Weights of a small GPT-style language model, trained from scratch on English Wikipedia.
Architecture: LayerNorm before each block, no biases in attention or MLP, untied embeddings.
Each number is 128 + 32 x the weight over its row's rms, rounded and kept within 0 to 255. Layers, rows and columns count from 0. Numbers have three digits each. The size before them is the row's rms in percent of the matrix's.

# layer 3 MLP down (transposed), 3072x768, rms 0.018, rows 299-320, columns 640-703
076:093127115126135139152116117131149082083127104124145098120153131141155124105183154116124081061124123114136118112130077145112128176091125090102148159161117121168092103161130138093109143129157124
092:161114149086180131127114094130087120145109112120151071113177161083096062093154072150163111125129110147143132149070135149109088089111122093125146107171133117100134181082099127102162100164117218
095:173137117094132119151114095134074102169151107090094150121131160025115142131100120098128073115110119110096118105151109175132099186176126168133130126171115091112131107115107075147158148112143172
117:115091176092060148141090132113173133127080141146138130118161128113189122121108127075153095118120114133169190115146165097109111092129133129146155051130142133137113136100049101071197106104147199
086:103133117167080138084095134139197088132123134146167146086168112123119064113188160079096158079126114056150116112148111121141106113137161083112098148077154166112098169150115142091070139105089142
073:145136112161065101141151084126040127134144165127099056095163168165139100184115109140173167078140068089136109114139086157108162118073196105154154093100113126122137147147128095050161136073061139
127:137139098224096136142131133168158106131088094148107093020086133179066130204112115158164079058132121141139147141106130204118202117137159114151131130135153103082137146063120097177029104132110201
069:122216131100140151089134178116122132076149122101065131136145123129085167110137138136141129138101131108021063102139145130121117133143116128152061129093202155198162116096077110132137219144096176
097:078109103158175143111095152148061094163118071171099132087113175181055083191133143122120136096108102161140085159088130093097114111128110108092171142096088171117126122133060108117099180114115100
098:059086084167118087051082109158152160144164102085117158144144166131134128115125195085121129140107094166145122141114070095104161161107086150096145148209164165132128115113214163144086104106091103
097:086162112158169082174116096104114213183181148120059096192135055127164141098139125085174179120133063160144143152156099103104175135101159071136100082172076121086106133163168119178103089127116115
072:110113086124110109106165179184136138132133083086160098171117120133115141126168184126121134156153128173103120135143112122122133146159189183077162169136143182108090103126117116113113118146116098
086:074071114166141125084137120174097100138147175202122147146131096098156212130127103124140152106078155114166097160137111119129158082119165096162066214146138087158134122153086112111114107108126143
103:121123120110137148130150183141038119089085112098136102076106121195151135084121163189092187179125104091115122103155119076152082136135113105147092149100142062134103159106110074057133146100135117
081:145084178131144163123138155090141150121070137161167213087124095132119163071087106093127124111097169106135096149112113135102136115085125099161125100151090141150105111151116111126147133150113112
102:118123107145078137104079143134178187070165162123096194145158118130086113118119157102127119097127130145067118195126124123090106159098135110102104197091156130123139125142098140125106103118238092
077:167155098108153104137110104111100088156139099137169121079074159137105092164130070139097149041113141100192141097132055087119144045100169157133092102108136090139154151101066174126130115119132110
135:058181140133134178106105179101150226139102167176093119189116128185051141132167074156201133152165061112162116124113126163107165061147083183118068093106096137165131103099162088154154093144127104
090:098136118083118098100132093168152099145138120142093114018133134109157177169170120132138193186114128083185101119152084094186132126123119118127112123104117139184127102110121115119118180113114170
111:103148129088099144127137066167053165126155071058093130131109142089120100150150161090097090080121157067141171196135126158190100131067188116153168138130099141151154120202132124183142171134112113
076:115087102138183124135148184118146077185152113192117120049148129177110161153135134100107096133095149100186149168140148140083178085082120138135080130160164075145138110074118152143114108145151136
078:184125121135124113078089067125129129113172159172098172087145099115168088147158125119114120130102082068151175171142073109170097128105114129156131136155167160132102078163093123113123163123094136
# layer 3 MLP up, 3072x768, rms 0.0365, rows 300-320, columns 640-703
100:088069154100148131170164152109176155120136118174155148154115142196133130139125144144157098130192074147034139102126103109185132127151156095146115120094144098145133140056205164140144127079143094
106:186182133138105126193117104123070078111101097159192132148160161195163116117156152150168131199138104188095075133144174106073116142157152129084089094110142147136112199150139114064148092124095107
113:125136078143076079109099177143135088093134115144130123118112212111105132156226097110126127146138113129143155135109033118116175138185117143079161047119145113156155173097130133100144136129142134
093:094118098113139140128154138143114116123145142135096142187105126119150121124152105167191170115122050229109117118109131137114082143104086129113129109191112157115191141145090121090155041113147099
078:089105144071172186165141212152176155117156151130119135145124099088039138134136129087109105169113117162122155150143172022138146130161055117101092130166138078084119153140116170154099162186151121
115:127149100076124159154140102119135081142088115126116185146137112098145096139109094121055167121146186126114096084106110144111070071139105141093162177136164152154086155082172123055145148128110061
072:064106123121085113133153102134126163197140117130190103130060078109098070140145104185119174135120170134175208102125095145186066165137124138125143142183076099102147128114166137113136140176122121
108:128164101105174132143126129115024135084103163151125212141123113114152152090094125167076182119104138169114140095087059097126123147121082137080147163119108112094181140114140092076156109148093132
107:047146122109104151171155071141110158137143140153149179174135144150099133088118094108085139110103119077122139131092086134075107147165156133102131068119084085156122167100098113126180119139147155
102:107102120110139119140206117117174147084133100131115134111107137097160143109094156114075071084106169109133151062055187115131121158144143187144076185116127193161107178062069169144129132115091163
081:122138125089125138102174083103117127106117161107091116149188127133129135106115140130109087129087081160115123090089119151115104113128069081162155128158152082094173135157183120103111115120141130
095:119122139082155096150119129035171121130170133111160161101180114174143040147143136101165090143104131156073182163112181131176126117153152182162121079169170204124086109111190131105087110156122136
100:119171115123130144153114156112131113167126158146148108030145122140102128108144158124115083108126114171107127152142136117089108135119129083136124134187165133151147111117108150137143178126100111
090:084220079162038136131137137157109159126146129142117126113133153145128181118141135189149111089163096127130158143169177125106107084169148182123117103077089138128117145120131078133105141133096090
102:065058112118173145115140090098102165128169094166097162196121095149158117125135117061103198099100115111101100129074120123144140109142134092093093109150136063113124193150146137066154166141083109
085:075137149180093102076138141153163173156132127162150157137178104128168106136159072121209132167194126128111085116155185171193115135219085137132135142132144192155130133123185134057120090148170140
118:030101147106078130132148112081104117151155088152064150157102134145114149077197102079123117116064190130128096110098095082143105125171123123092171130096168103159108163128130115185123116139103179
095:076101104159081086123087137116121181115105133134163124138147102157049115123170122115062119143147139089146158127129144101169105128188130139128148147116108139162076141120170111146167090101160184
108:151125125162117110151085111171081113151167067158145118118083119118165054114134140163151155107121135098102140134139108101109099139157062096107182113180112108135157147161129099147145085132086105
086:162136141113113140081117148140115108118128160089165144170133155095132174098120142138196148096134139109076088117118095125141106131180201125169150113125126175128124117052134078169159120145145124
081:076148136115159102131132156134120096110122158154151135179134148087106152165157143149124136128103115191155116098106144091194147099123077135155120100060105090154154170034143079144146129118137108